config.yaml
rope_fraction: 0.5
warmup_steps: 200
decay_fraction: 0.834
Each number is 128 + 24 x the weight over its row's rms, rounded and kept within 0 to 255. Layers, rows and columns count from 0. Numbers have three digits each. The size before them is the row's rms in percent of the matrix's.

# up: layer 8 MLP up, 1536x384, rms 0.065, rows 1522-1535, columns 48-95
# down: layer 8 MLP down (transposed), 1536x384, rms 0.033, rows 1522-1535, columns 48-95
up1522 084:127128146162133123142101118119111129135137117110172170131087080137136096143126168076120114130148166115122153105117154138098128113135121139132177
down1522 086:108172104151121133123114111136122152144092132142089122100122155115149180107129102157098133127159144123131112095149138131157136146112134153156090
up1523 091:162144154114138162101139105125109153119115189110152126109136126124114166107150151120102101166116122142100127113103128181133128105143152138090106
down1523 098:142179115112099129159109131112099135100150063129105155081142162141098098132077152138138106135126115143136083133121116141108166114116081159165172
up1524 092:108154157135126163114144118117134152178108109125142136126147117103125124172107155123119153147119114103143144086135100121132083115116171143143142
down1524 092:139125126149108116133083125157164128135120156091146108137119137122115082160160104153138167146137134139128136132130103145123136140147122140108148
up1525 080:106115090095132113131137163157109112145115148112115139183123172163085119124127179126116115118149128151147163101136120090159173104117140163132106
down1525 085:146105169114129130126127122115129105091153116148112118089152104138160130123076094156128124143087139131106089153143126157090068147127117138131150
up1526 104:160110069111133163087143173153134120126120104134100108134134134158146101120138102106101161128161099117136138132138104141158098125106083139112139
down1526 108:115119115099143129095139110070136128146134125107138133083141118152125110089127109146168120086113164138124138078152111158085119090106170134120152
up1527 119:135128122082117122088104157124111120097156096146126118142140127109138145105113150064145139116139110129140091159120099120141105102115111116109143
down1527 115:103095106160127114156126089099096140108139164147160146103126112172114135159111113149061107143082113127107122098085135091144108125145125121117159
up1528 105:104120085082110148102142071132121162138179130141114096116133149127115117129103114128107130140138129136173119150118122146135150108126125129111175
down1528 097:150143147140086096115119165138112086130162113131144113108099148139125134130131136164138116134109087119117073110128092144119112119132123122156148
up1529 097:133144114131120142078124138113150113134110129125151100092124143131080150109125128145110131103172137135127104113137076078103136139169178182140166
down1529 098:112104152155133113132146123152119140165144118139095147137131117098148165160148123120141094159148141108134132141141109111164088122121082137152160
up1530 109:102100133145142155100076121077110136117130122132115130114078125097154165134119128160110164114107178163165109129117111126166088156140109175080117
down1530 108:100111128160168072157151149107091160165181104150103125125159166080096125085081187158136113142144128161120153069107135100098071182157121149141140
up1531 119:099102109141124114133155130130154107120117128152137143155124165133106125114102155098146123121100098126125144110173122169113092142089086137136135
down1531 106:137124117074119106157205131121123106170124188096136133112096125125133135146132147117161077149129146121156132168069134158183115139081149096130142
up1532 102:134176132146123134118124127097162128128105106133159157154097107137141148147146152146098140115141112108119155089160134121120136085099136123141127
down1532 105:098080163110142106124110141163142149145157114125160165066124146160149154106153071109139111125093173098114133146142162075133088146202130110160150
up1533 108:099119108138118153133079138113093129127151106096118138068165140142115122111112135115135098164124080124139104109124128152132126148168120178129152
down1533 104:115117132133133078110136110164097156125145097172108166159143150105163099126116076123140174181094116133151098093141151109130146090151109077147089
up1534 102:127154139077152154110120153178110106161144122088121141112156132084133119157120146138132136123122109136117118091103120137128130173115133113149124
down1534 098:169140134136117124129169118167150088157175117099115164097149151146150149170116159135120122156103155115152143139086143121111130148123083117101117
up1535 118:130108146168117109106142132107140097138131136109165106191160134201143109163125138125110155156113159134115134118134109105094120145120092130155144
down1535 109:127119170133131116137125128149116110149111136189141133088125123106108166138161052116102138128132114177123117168150133172139147106120143119154125